Weights of a small GPT-style language model, trained from scratch on English Wikipedia.
Size: 12 layers, width 512, 8 heads of 64 (2 for keys and values), MLP 1344 SwiGLU, vocabulary 16384, 49.4M parameters.
Training: a variant of SOAP for these matrices, 789M tokens, 3011 steps.
Each number is 128 + 24 x the weight over the matrix's rms, rounded and kept within 0 to 255. Layers, rows and columns count from 0. Numbers have three digits each.

# layer 8 MLP down, 512x1344, rms 0.159, rows 395-511, columns 784-895
155130137132146148099142118163111124150181161113142100117146165158180112097108143114107101096116114128092125133095137127100099138161107136143073110102105153173127122094112110173141074114141101133146118073171181121096175125144108110158160149108097131126098157136106143117168121162156122125107120105120149145142094130120118102091124136138
159138133119161159080136130143150113126100114108120131102112108095116104123176136107117117115127111155134136125096097175125145102132118158127159130102095147136151120183128149099111136133119129123124131118119109149118135143150107121122146140103112110165147125124172111065110153158134130177137100136136139124106088130106163117107109148120
106065131060119138125129071134141126179081174110166148119153123138121139151084148148134109161113094122132116156151132149151105123112165093099138150158113143133095132120160160170137081145108186108112146140132098108114151106128153127113132130091152097160136153099129117121106097123162150213151109112123172194137123110195138109112095142143
124112112124110129130109120139068093142092125176134160165098116165131193136118146127156138115119120133142138133136122118146151139119150126162117116089107118143124124114106136112124106101108161185136136144104176136133121126092133131083118115107168132133144096108131090140081192147171133138158082185078110177136072136111162120193075135142
162131166104164127104183151147095128126124102127156117083150099147099132092136143126057103111110138145150106101185166113157112125109160136181120146117144140111123157112127149162133103114127085125127105122148115149129116141128109112141139133130117096138134113130090131123171131153130156182150105127140123128105158130096100109100100117107
119166103091122102145137128160125125148142125115140085135118131147121139139141134101110137115116133125137155179121125134130107148118142135129130140125133090185141127137133112106137129124112161058151149141153128159106138143080117153122135121097148152151117121111098109121156126085117156137180168176117105171117165112113174150132138121155
133097149138111124108081163130135109204125138106118134184140090137151169123131148145119116134155132140147124097124083110126102097134152171117120171139091104119118093124119123060118107127126131122114140093109141164149125133101115163123142101142118118110105105106146150091155184132102150141114129111148101140101171109131107167114140131134
136126105110122121141117105194130190116126110129124122148131159120158140126124113092155122136115111153167142138112121129126123137117095150133097120115135096137144138108113145150165086123111112153107108105097102107142102155137109139115130134161139133137137181151158126115140128122182147117132122149100126124124136082154112103146124146149
164131108106169078131112097121108124089135151150098136088139082140094140133091145160137150108126089120129124111124167166136127106104159129122061083141119119103158121120073187103145110095129140129114155140096137120101124147096142079128100080091135171183089125119089130118085112107162117110107112114089117156129095134115107113115131117114
146110129161139160120128135138137093100138158107125095131096125146124146144149055143128090138158151136148104116124138146073098150096098138137136159156105104076161117131098096160149124165130147177178082111109157161108150106125127104132103114129097117147113153139106141164132121093157133098118176124123138151141139134145136141132133107171
148108201085132197163155096135072103069091137071175208129200116122086166138101129221149155093081124166189154118093105092108110124038111095051137118123134110133087135177047078166126171173122191143137121126126133175144053082137115100093157108173161121128159066174129062128116138157176113123159154081178130126118170161150149166086170181227
144168171112145140083149137122165138162147130117174114163119143125104114126107156140123140144106129126163106139103129140120116168095123112144125091134178147087133136150133123124158095162120142123128098146124126119141128139084186157143117138124136050159156091126075126127096119144115132105113159124082117118120185161135133137114138082094
103156117119144123127147120148112127077100115121161117172105117134138150116138148138115122124085211146099085139112117135145140123117150136154106139148120150082090125149097128145105103141134141167105157153113148089099134084139129179111081136166117088084129114121127133208129115159119126144152143103146110152103164139085116085135127128107
090111124099128152118107131141146157150094150086135143152099145128131121120140123103116111154133134155122102140113107130145101116156129073143104087132122167141128131086136131136110135160148158150168105086142136141092082075114115152145114128107175118132152155125136126127103124126134157142103143150127149098135133103108160154113138156169
118134138170137105158119104146121096132140108147131147154106106119139138140105113145121112123160084169124119129156152094159087145096147092114126125135120125122128119132089142083111148135155121145133127134110119155132095128135120133121131143127146148137140084154105121148097131135144135135144146112144166084087061132111089174147110166149
143138132071149137105125135110119153111121101138087103102182126163166119154183152158135164122087167070126152185120095121119151126108181106101113114135150136196105141169099111136115107116079165124127117151131106120144167155148134153135140114085127149133131107140168135139077137087106134127129114109129135095104092114105125129118194128140
154133163163116104125115073137145134138124166141150173151106151129111151139120143093147139097125145112118110143161140136081140102152143152119142094092143063108135145133125139095110171135121138099116110138111113139133115126162148122136119175142104109150167151142101121117160124128119114124163143122152133126161134123127143165132156104110
097139131100159145138092154155115127119149113139153129092172148153165097146120111100124103141139119090117147108133111113085135097101146112149112094143126116177116158138128126086163155145165150142133136133131089092103110166112127134139167155134091124110155104163157126135126114136080123076127167159114159086106122132076161136161125133130
096149127098107104132145149126113135145123107138130107165151114142134140118129113124111144113158089133117122111108103132134150080131151128120124109151117115109129153111149110135124075112141130132129129160108159114115114108145076137173106151128115086127110129149089067113113159121109103111162131113053124160093167127119144148095075130103
152176115168148167086122127183149163093134124123174116112112139141183101149119155127147066133186181108139125153115145114134124115118181137133132089161188108117129112125142118072132117090247138089100120094147136114158168111133129129095140133108160106116114107137085144089137123111126090087131161170124097100122135133082096099099139146115
119154105138108148097144142123149090139142120159115139125132128149137123141149161116097150122094150100133152136142144125129100176133181120116115121128109118158152133111113146101118136131149151106140131163130103126130133135124148097120112114148159116148113148122088157127131139128096106134174113183107131128130121081108132118145165131169
096113140125144155135083108140152126106157095090135115142150084141133138141107162153170163137118146135145139148168123173115109146107123081138123163111078096155116090097133125189152118165121130122158186132159143160162098153142124132142175128127143155110184105115122133130147120134117179100122143103102099105129119139101124168129097095124
130132118110139140145136132115175205129112129123160138117111126139090143137147134109156106118114119139128134153125127121125113140115137153152155129095114099100082110144119122110132121150085117183112117098119145136133145147148129083114118151143123120129170130123119146137113148103141140122108094135089135121149145117169159137164125137141
138165136138125102153116139139119091108102158166138148100172137178093119141139101119092137141099131183116145105141110146116122127111143135128121143151124144158138109136104149062163146144119124118125128113174139175118153150132113138085135125116105117115181155135139113150121111097149117096118097151094130099131186121115136177161128174156
120100163100131138145138124124142126126103101119130151105104175137123128187149171157098200138112175123106115171124134131121117128161134092135157112127091119114099109111123125117130146111147152109119108131108117122109085138117104105126176130138112139128170075116114139168123136156086118106173115142128142150156145133131134138084172120128
076103093132143130104116108134091161139151142122137128157123101121124103117131124116109157132095113117151157165128080107149132133080134133147137150122112158098128131137174107097109128095144114139144134118121132148125122136126116158124116165098126100113128150147097128117128112137144143152139149115133147141141084122146157143172158154134
121164114131113140162215124150146152138125113125122080112091112158134096126087101137127123120124138132100134130117122137130123140122111144155127106084171107167119171123200142109112123120175126155105134094127105142167151109091135127107123114144148117101148111169117146120166127091121096119123137145122106131068134155110155128100123161111
123140103106106120155190152114157179087102140150128146064123142119082103066184106127131146089150121116064136172095122149114156143155132086162119125145158106109134085128141163149165103146135098100109147078154122100140133106133136123159078157174130120092126158116126113116096128132101120118134170115152110145129114134132146165142186108091
149114122123130088133120106115083176156151118095161104155155126142126148139156181131139134139142107124168165123104112113121141120135098146129127171164137112115153113119102114133117144125129098128114089100157195106138118141168134114114128133116145140129192168133137131091081128093122126143144090088130143090115140096113103136130137159118
155121101084093123135156114136137104160085108149132077110081139149138167125142118099135166123138164127111175177113120139117158127150112142128125136140096134115148157161103144112106161122074117159129123124086204157146160120137097097109128149079140181147157145109114098132128154094112148133121152132110126138119108118124122079143117128133
150112147095105098109137193114144134132086080146137125131109179120172121133110106102108148106129128170137105124137109146153082111097154114131145165106093127126129102149154134127111115115106102105099116097126127157117145055175140155093109133105119147139155146134131140121145141123106151117173094142145099100163171120128138155145160100158
151114129121145140118147126134136122098134156149141122116181119124175128137106163097123178109139144144131160157129132102113126133122155110126136145134118157082094113128094150127185143109115131151124137117142178140125154148107102135114137153138129137143096142127137128158171143164140081158144155131127173110139150104134165107173134083097
119114111149131153129121124139119131133127139115100109156140111148125122101157119120116088110157132139134122147164111111124095113093171164131137123135107095140125125154097124123121152150152123133116171144118127153120144160122137150094114153159162146170079131071140145157122099140158144137122169152105146098112150148131105095122132125150
140135159130159112133108129131088162103094144125120128150136119096094117077155143170083131142131129084126112142132135096117107132144132147089101118147129106152135186177122131122116111163118144142147119112122121152148142162161115121107102127106133136125122167139154137108135153132123135108134148121136163125148104152143100102087097134110
142101157117119143148111105140117130165099099114101132132128157123155120145149124120108115149087103120169173118135085115136122128134132143124095097102097109139123164103123117138106117123140120155131161121118144101163099127130125143140146118113160081130113132150142144154141086109130093136160062159103102138120147134135123122095124098151
110116104137161153147107122128117115136141096126153057127132131144105127142096155133147119099164137075117130117160174129097171151114142181085135112138110169168122131146124118137097131137147075153117129111124114144171102135109127111138123138098086113130160142133133109158141074156111118163141160174147109131096128164104113155121120151109
115116147136160090123096104135111135095115110171122106141186116121114128149133169117129133170127109136108129130121139147175121141146140143146119106084169128130126168129118115140095145129096110174096127112138126071149179130095129128102125116153111094141167145157140129113139143172107166088081150159142144105123099153139167170151128158099
160172125171164122140130110135164113142096127093126138128170146109181133116098151142133120094136118179096147133171122157126120091080125116175141144129140126139167159170112132170113095155140104142171135124154123141081121152106114113171127075113152122140149158156070118108137092115119117118128150142097113091102139102154121150182104170104
129111126145090130122189155109107123137112124119157112122105145097135158133145150108076101061119181129150117159150115147097146103094118146131144140115128099104098117119099135166134112122132163124099128160132084149152092119108144117117138127134117101095112169120085101101129120163179130136138095127182123086155159116116134106114111113137
102132128118149141103168095113143116111118144121104131147166130147181142073140130115092126131124100191137161157113136088108166158099117092119120125130117125149132139139135150104138137143139127113139176112152095110088079134091125132132159102113123125084182151120131146124105110112116110138131102135139139154143139101143133118147120180152
164133128128134121128116131111100139141117117099153123171163072080139095109124109195163091096176135147136152089114132117151077121134133115122161127130143171150116084153126162108114113128134114121141139111098180133129108165142136144153142124114161170110105170124121127141105128123119124086116108119147123183159144100161195113128181116120
162103111115148114112131138115149125124125097111115092137102085153106109190140103117119144093140056141129117148157108145152075125095102125119106138138163137114133099064106140140132177124115163072118118118137131144120116137103133163130112154137168107148140117121176130147112141160160124146171132097144142118152130134108113127102162121111
141110085189149093137121112148151121103164132127119113120134130132140112105164148119111148133170156134122144116126087155121087144122116116129118067115137095137126189179164116153078128154116118186088124128141149128132098080116093097099082152122101103116121103141140144109113129116116149154142134077117106144131139113119115148146144153148
145131126113162090108134146103127155131116127106092156150172100107121195100136162143196095147153116112113178098109140147148161130148141169128179122118107138143133139137121109098149110153124103139110110123090144189123138124114147085130148096139126148087145109156104101112089116114119150089099134094131141089112107150099152167158180098149
158116115098151144091126168118142140147118123145114106145080137178094135141128154106125105102092140136127150117155109134128105138166104114118131121114119102132104113174072132152132158151123131137138132156158169113136117129138152072134108121126116160156138114115119110116143140117124094148144145191126098123131100148133115140141149137115
124125111138106100141102106132157162134141139169128170131152157100119107120146126126087131149135138154080142151129118103090125148135075095100140140125194135102114123101153164136114125112138126102100138131146124076120132115137127119100132140141142183171132121145117117148132174095116093105132109106149132123122089117111147137131147141144
121146144169154142097145144137105135129090176082100132180138143172134121118124155127162099147129158117188150123175139157140070153118126174118159155133117086118096127090139121082163115140117114140090106150121139095105122132115157114152117059141152144093139137112087131122148155139138187135114183128151139130119134144164139132136149096084
089082153188135121150145138119120137121122121121114161135128109106129102086077163139087136126127160154139124132128100165134120129162117142121125147120108138114193160116125137138110144107113166129181121126187176123145119170110139114152143146167157164124136124139141094182146093099156118086122120147096150130135131123098169102101126106125
139151118138126118112120082135158161148107136133093150156144156128146140121161144151158101151118137133160139158149160140162169117111144088136133167160140109170158068097087142171164159129146136088134149142097161159127137093163111153097145133151136128148149153135114143171120147130156117129081145154162139114100133104110121150143119135129
196137119095111188152144133109148068099136144146136143166111116125101176141118122123152137131104141131111142160088084138103119146128130133099104173100086112097126151105156144090158127115156147126152128153114091174112114140128146156108144121148149130116135110144146136149117154156118114153117134136111115084091097129117091109138209108130
107088135104110139125124109116111147161155175140131119149202071114131154076143151127126132152169109117132148143128123118134102167140133091109116139163149155170106146140105131134146137136119147152145128101146177136095126141147125158159075125121127121086117146120147152134101121173182106152141124115126119118151120141099131136167138112134
124124124091171107137114114158120124100143122137132103119116121109082115068149144132121069106138121179127152103156175132127162161149081143109108085157142085112142198122125110122126126134148133112147150138096132092114097093094127130127103085114149135141123119143088143075100122124132147115156127126159124135151124126096090115159128167121
117170137118108118153133099142133141150121123109127147120131136133150183114150099117112119066113113112097158095135170134131128143141152087102150138132102133141107114145105143107133154146144151108103089102170172101109120152095121136138132112089169151130156135096109141128095159146146102133146125145187101150168054146052123175155115150125
160145142144100099127130136116099081158115157090101178132137145140104129087153113092127120096123128126107172091087150137120144140096159076108140106160131120127139133129121119125168160098128091133151095142128106165120134146149103136124129152125129166134135125124113126105180132111116137136118121155163085130106065146101112149135158152121
140134131137148103142146120134139137121114133132174101100099105085113103129179118076111098091126116191130131145142149161105107138142147125094112115149108138152117153125147152132103129125102093159107145170114149100159149101178141119120133081134134106139118137171122106105147104129119148143116171170121145133102107151125138126117109146122
091111135160150131139097135106098101121090112165153116154124140141160138126126165125130124151106084106125116124136100132120100141120125138120096147158086168109099110130136124105133126095108132153138117159136130117159119149158130106165131129128172060113061114119190157147100095096109154132127104090160113105120140094093142113115118131139
158125131107079122138127135174190108135154111121073113185118097141093145132179101119095128114091153115164101125133153065146160153131155162116079150152174150126154109146147091116114162131132099111129137135124109122110155144100125136112112103172172105156085132149124113140106069133113150121132152116151151086117110133160129120118133163115
082120117159124110135139138141133140143059085158162128120120167154120092130118138132108121130113094120147150125137113121147134135141105144138142098152112129124078142107106116141128122100120148116196146085134131111103139087174145103166122141135188152135165134111114163085094095132154116169128108142165101139077125122125227098150171138138
135130146103142130140134102169112122072153117168168148125146193111104139133085149123092121145183149147148164097139134114100161099202123131162123144148132083135122118183132094154144094148102155173143121118125106133124142147156150165142131149127110116166166113124146114150127110140125131152132135091149081084136162162096135169089060120159
097141114114082139158142152127138143115102145139078105108135098163145074124154075148106114112190101096102153155131126130091150140133144117144131108119124117118117105147135142121161074141125094100125111169209102125126156139075087137142119133147131109125117107099102137171139115082181110127148128122107139116082130128139140077157128153093
112162103169130133135114126117160110097073166165142100131090049118145111101126124151155141137138125148162131135104132086135150095123146138126109133102133127120139151163153111148151136117114136149130107107142157149128157139136125139129099146152143101133169118063128137160144127134086108124159129114099162107132128171128104121106090157126
099159125111120139108155136143097114127116098166121100104105130161104105141102146122114092122088124116146133133126112162132142092155131118145097120128135144147070106111177109136119148102126152120113105155099154130139123143139138143134135110147120122116115073110124134130110147135107130143132173164125142136118144123117111132139130093148
104135138141167141129138120148141134097131088093086136144070137166109121157113163184110160113137158125109129144146180108132103135115127125135114111171183131097115128107152135152103120152158115119116158129127123133145124140118131153138109139184136154141169151162141125105106132175133135103147120165127099130139115084110150124150103130115
139136113097120133143158093155134155128146154154182111079142144132129170124127150117096082119093131117132124126123114161111110132138160099127118123159123137138153137113139117140086154121099155144140132103127117132114138128152150121097153088113178140158144082161152129161099108115116111100167136059137134110128165168131114162125163161103
160168142133161157133119113137121139139161141118138119112155145132069174114134110166134125149121110186123098147173125100128136115150101145109127127157148140097135130112142145144122151124122111101132178106162140142137134127123138124159164126128140141095155121143112057100159148144124124111116108116123054121086140120207118164132133155114
162129123124137155106124090129130126145128142106114136152112095110144142096095149126153110153097142118153141175120129119117087092120182111126105109118068162139141109083089067144098107130136177104104109149140135146131155091154121128188136128116143144139128139134098103113084164085154132134148087118079143117142128179177123158136138147116
163102121102154090108145122129096132121101121098123142108107148128132146127147155134097100134119127154138167137119100146137106112119146139137056105168158121167114119123155194125159202099090140108062123077184133110100150120136116133120119142110136096103105109164169105117125162176163117117121113126104140171161103140098152154115140120130
106161100095154134121147118172062178132145137133152134148161148180116145094133151172147129120102153153113137064101125117092123141129118129151122166119129131112123124075151147120162112143095130139144117126144138098138099118137078131146128105137129120166136140169119154159131114090152139149128136166129126159151148153095129123150125114142
098138102100109105145131098123173132143085133101104157108084149128140116088148150123142099106086085118097102106138147121105165115097125116118120126143106145114118146161124104120103092095147104097120153117143107169158113141130136096130153160084097113139161137109099118068133164168125128135121143114128104092133132147103106076132136162112
105134119185144123102162123146151122113155125119109081086159128106147120098145097122131102170137120140147121136141142095169141146168133141136116124176139091170107094128127118114108156144142099149119123116096130147083171143159132107135101128161124164121132104117077122154132111120098134145128161107137128129139087088106157131174136119122
119145105150152099116118113115104152144111154092125144162179168138098172120156163119122139130116108124105088132120134099133158103156159136117140109120109130137108130117123113121153145173130120090143114130086125120114105124189124102105138134120088107125112123122146109099165107176114145149094101064104112192104117136119108161136111119122
149109128083140119133163154138135114128109121109143139133095065127122107131139142136121173156147151131146123139117098147114095142117145158124141148081138137125105127159134115120148113148183123061066096148100142162112073144109099104084121149156080156136112106190123164156170112116122107146107083122186122055158101096140139144127162143125
151091178142179159141089093157126133109118168119146106142131143121129152118112142110136100123106121122132142114161129112146136111163117160133129143143148162110125115162117105124085117109125135144159126120104084126117131156123158149112125098147141098114120156088108159143124127085111147146116169115107105168155132131128140142116135152097
120115111109082102162129121142108145113177144098151124108128119142116122109162139118102123124118130154132156134122117137094111151119115166153175132097142116107117127075142102084128135099152115114109176133113155114076132136101093101148113133108142167097148141074116146123132144094118104180133124118140136119098172121117112075131154114140
107131111119129146132134123122145139114136119121128126127160144101142116177147136111095111115153151111098143089103131082144159137124110126078110061151134162123108126138121144137157087144146122120147090094132167172138111081123120113126090117103077116146148140103128127157087138141125131143138110119133130140083127166143136148097136125136
135103130134093107120151113095155180158170179131133112125121111128158067101144133078077158151135165154089161147157152138108145124110135130146150145102087136109157119122132151132123139122139131077126100097123154104132074109113120215125173147141149141106158131132125111111111100123103074131091158170180151114167119141121141094140089155121
110104144138130116159154128104137118112121142162121141159090116162116137102098102144131146121128155079169130085123144126175147126129126131127103107128178129126127114133094124065116124111108124128157109141095141172146104129109109156133117148160118142148109138123141088156114126120143158116087142118129137119108136136119151088113148126155
123126152139119161158093124104101121132106114126143133164134172153152102101123127123134162129126118064136124108077128180167159141110134122130128120142129148137108141132100104112142113121175101126123170101163104045124135159113130130163130149124128128108135142113156122122099127087106112111113117134092121163179126127058158135113096108131
094117149150104141150114136131129152125137121146110113103174114106101142167168128151143158114145085121117112127123116102128111110123143139162116139153101120142109119153142126102132138170119067102117170138177158105144164140158131163129094157135078161126100127139107125163151141141110120117126127093159120166123123125119123162154095176090
195134112110142122146176120110122148127098162154131126131115137133131077135107125142136152129106147119153126115113113161151130139123153143147119125117091160144096083153151133131112120126158143144148105119141147110175146146106142118125113141130136124156145149082107113145149166137119158154149112113125097138110103103129101098155169171124
119116162112116139092129137143134138096096139102090110113167116106142149119117110123109094141098119107141130162157096113105094095128120140136130103132115140112074168161127173082119115150116131089126107157120085144096118070116140110109169096099118119144137149103117112125092129095128141199072140124139140143136141076137189117086119138195
097158129107121145149127108149145067148132137128120127124105104135126106153117090108137143097176114158115110124123108129121122124116117125132145121149109117135149123076148141107141166135152105176085165126127098133142135105100147102093130098099134124142123122110102143138141103127132135137146118154100134109150133133112118133103141120114
151148110128102077140120133137119118108102096131106140093143165132127118134097123097122113127143124109097105171129068103141152120107095109120118154121106116121159131134121167098141078130124136162153125115090126137109125164098134131136181126154113126086096156104157127088135155118123109136142143139101190139179117129112105160176181160122
083168111118148119154133126136122131139145118125152104105119109098164086152119122139101138127140119161129106135141139098123144145114149092148146117145163131104167112136084121149128155125114165108167130142126146170144149086155133133101147131154140119153160166149159147156103102105164101130134112154124170097144146154111116110137210116120
109134122176051145147107128171180165144147119092122139093177106177138103126122097078159102131120146092152164110161136137118157158161185137118157108103145080145126089116145128147139139106172161118163128143116067160136109145104112141121129118154146100132106132137120156103131088143158190107116094113184135062108129139123153135184125146114
147108121119129163143092131087181122145131134109143131160131120118086153126123116163097135136093099111142139167090133154152084114100182111119082161142135123144157145092118093175117141152112093141128146127123132152143142118136124134143097142126099132108141185129108153165102158119175131139119101106150152170103169123119122164130116145149
117103157164128108141121097138146124106080122113127125074054145153109091087142136123142129117157106137128116106135109070093123134155161134104101125108131149147116160151104157110119137116145109153154152162080128119104110126117127109096088123098143148095126104143148149170124109123128152099131155103113113124149151113094134130099128142105
132132151130167136136168118149084144076147113114130133152146139107174109123075130151130122155089161139099114117118143109133146172122078148130151109142113108135090189100138109097136131105170144153118140133150136100107135141118130121140133122185103168094089116123107110096138110117154141092127130086077127126118117156150111147138135159138
155058131106095126113170116122128126147125121128133046097174102157132124145128153161123119142123113163123149165122149169128142116106122117135105135131140110148123121132109145102103126099188099088180183091128156110094117100122118121148126131159159109107165151117128090131132081099092111131144132116148148119107159144137106150095134153142
172124137145155113111126109140143138190128119124115125113117121116147124177173130165156148132129139125118157139136140145123136152136126096154133163153129116107151130145148117167129158150119170133165134122132132090139125161111143110146133128127128159127123095093109110127133109148103126127143126104138099148130112118112146097133133155104
136127146092160146133124099134103124164093160158141179147114137121151136088122156099116147090127146117131117140155122123146127097139130132155154109145096145114156113146107161127109138128140078107155136105109094127153125146140161133173116131103101135126120146150118111158109156136135120129126144128123132141110118126132178144143155117130
138147158100102139156142128145120136138144144167132130133138125105084084116137142127139159135124117097099109099090134089116134143129101127108093159133116145138141154182132123096138154121162130135148105123149129172113112128099149131079124125117142145104167136149128135110130134142166119157168118111157134118091128145164119125137112056123
110147133131119124149121123162159123110159151119146134108114132107106132139170088127110109090139103143118101112114143149153139126125169112074116203139151157130140137113150129122126142160106140084095138134111100117139152149131175176070167115148109120162123141172094126124119109143145152095139151149160060126114202106149114110145135132132
137110118166124135121138120120136156121111110096124103114099132112115109157112099133142148139151118139142115140131134116166126088126134121144122123107144176098111127129145120145150152154149138092147096124103114177126111134123122152113153144102139073140116084125112117100163156138129116166105155127149166084139133118117107117111171124136
130145124146118129114145132108128116111135140092094126120148145170129084156135132132095145138127132130127121086140158147131125126138163113141144111135104139114160093146126095117093111121120123155119073114114109069143116168117079111121146096103138124152128143118140046138096126133142112125123153101130131150110107146153132117071122128146
100120147093151135129149147113080108079153142140134129118155155145126131159124116089117111087130145164113122155148129154136125115105125096127169113121177149138158143154098150102133149117124114123135085142173118081095160136076119133158117164124119104091129209135153127144140139140144119144073124143153155143117126136106164118142141135098
144148102126110160141158116116164132125159100136163107138135146153170108152146128099113097121143137143155137135117108057129171135094174112124101115116130168129170144139122153137137160142117131122164155112155128156171099110122142110097113121130058113131104153114131116112081074152120156164144130136154099124091132107164109118105121140149
133084120141130120145138100122108120132120124160099144111121146136101130099120159162087115135099094127131160135130132141146155091108155129151064148133098174157152110109099112130161111116162114107126118102108138156105130089133095158098122094132143121092130104186116134137123121186150125111157097112136144173095180127115119123125080164138
150077122117050148133104151114100120154121093113171120170108143116082142132131145130083111157107113149143127131087105103113137145130135159135141113144165127130165128130130105172160176164101145109126110091129153081130128129156130140143142112106127071130141117141158136076139131129088129116159133153096153125104148157133141160144160110116
121114123166132142165119127110137151135124134122075088117114149100159093115154129118131091129133149138130115146177098131085132128155173173144123117162170118111139103119117142112108148110105110142101119134086123156115175103138136105122110110155116122145120143117114097113149149116170150099164103135168114161158154108101100140143164176145
089132181150126126131140123149054125111123129150106104104094115162134180175167162112092107142129149157141147138133146095142111134116181158077143165088107127130123099162155134124130149135174116092080120111133180121156133145101163128137118142116111086157157126154136107146131131153100122132137107139105107113160111089092153105126123110099
164117155111087110112174164120101126093120174144142141090109088128124128131132114133081144100156117135144106152147123155103154106121113137127146184165135144155115156129162163151113131163167123142126099136130106151099147152130159104112130130132137124142138082118110139104115166138156113185131112103080095117148111104121157078133102118164
120153144125155147154127128176109160163126130146112126169125162138118152149115153139102184147154122092171119154113165072164096099118160123147130127117170122140109122138105164103099136103134134134113134132139106114110101114116134110124146077134144122128114123127119129119103138147148104124147094120128157157154141153186170160090142166146
154167139133156128122156149095123122135150158167130133154169114114144096116113122106095156122127145117142162135131149139171093111143112124132131165111138119159138114177150131131113170131171121084089142097119158113138149150127158088130112128150127123119151089135146136125119112172128139176123105102118156101136158113151117139159127125138
130162156109099127108106093144085121122117089127109127133131122140117118135151110143149124124104124126084140131159150114106149094141099141124098148099143178118145105086141104077160132095140068132136106150115140121159152141152153166085131128126108102144127136101118111133120150109119132099110108157121121092128174122137109154140119156151
148126153150162118146136128153150155139176161187101143053119149117085085136117158156110101121151154133131131091130115145131133177126123078100161118121121129121121117127100109120144110110068121124140112102157180076117133095103152081149140134146125084137101126125097119199098095131131099152138112130129101122109145106114105105138121095111
116156079107101127104149145144152159122152095153121135127114137130126151158135114135157128119134167107115142139153131154111132148130093148139075134167158100122123124141156104086156159136091102149146154132133118114067094080094129175080111121117128170131111156110145166166143162117131119151133108090087127100148159105123106170101155115100
167149119105131100144101094099133141115174139153119112120128116094151146104077168131099091140136133168194102152144109131137143118115150091153132138147121113127124105122155130124183127102136083097142151142132135073117092106161133108159155121111149148128158146100125131118113150142165156121123136139108110143121122109119120125121171153133
132123172099151106144154116120152142143178171102127125117109158116096055124111087107154116140094162089135123093120111102136143143118141140163202130133110132130100154137116132130086147073131132123142126165085104129092104103111108139115137100159149098136114110131111105137112109117128128150128085124113089088159101089139136168091158117165
112148121138116162139104107152121164135109131138063114157111144136097090105124094127148123143186086096110118122139094138118131128122121165139148131148116127104113139128129097101106125107145120133125130143168155122148155132155085115157129156112149143139137117136114105142173156122155104134131122140123130122099088093126073123117127118167
165159140151122125133116160094165140110164131107078152158114180143110113165135158113125142140158127093143136160108116118158099130118111123131109170118112080108129128115130146105121163131137130156111104101182117117126109122104129109098113156160129119147143142141161118117104133143082125113148118134113143138129134116134163147174103084103
153140116130110119152109077111115174142079137128148129116100125076114145123122174129139119115101116152148177124116129125119108125142145148142129137112108130145159130142108115122101086100148137123114159187085149119147055135153153125105141107135113125132150129118094121114132109145132124109125147100149102080127140171151167128078156126098
145148120111154126107118104144152145146101158145108149165156104108128163161046164122112124106141094118120091144069130111076116125136148151130187120143145087112151124161139150110110169133129130143173147148145076142122128130107127088134140111130127095132131134167142111080113121119164148144141085139128110115062181113152132155122150121076
120140139150149117121131150142163166164164114113141090108103154116117128095126145151103116099121111090116147145130100162122122166139075140128149083098094163156127074159141136140124116094082120121075142103073171111173145086131110169154159153086117148111175142172094146149117163136158122121158165129112143140107080150140085167093113188173
202127116158119088152157143121116063098129168089115131108122141090133172119093141101160120109122113125136155125122104143141134121106126160154118116080180140100187103127146140105114121136103159116121170145147144138170096140150118125117102113108119145132136064145097086166109144168101117166136128092136150104130127117101125134154109093151
134109144125145127126090135134130134141088126154156127126113100124122192091111129172152109152158130110119144149124136179109139105128101130123145083138127113118113117145116117117119110139146135124160121147115088168112115175129131138106105129143117101131143100136125112121144148091141111137053116112119152133140142148141099131129116143120
154056133134115109132143146144129128178112101127169141106124115122111150116147104110123124139120159125127117139154108161152125143107116160117129115167081107111180114114105156192147109142138112140114117113164157134152122099115169155120122129129139157124135104127142124097129127103139117116101114125146121118146139137171095082118135126139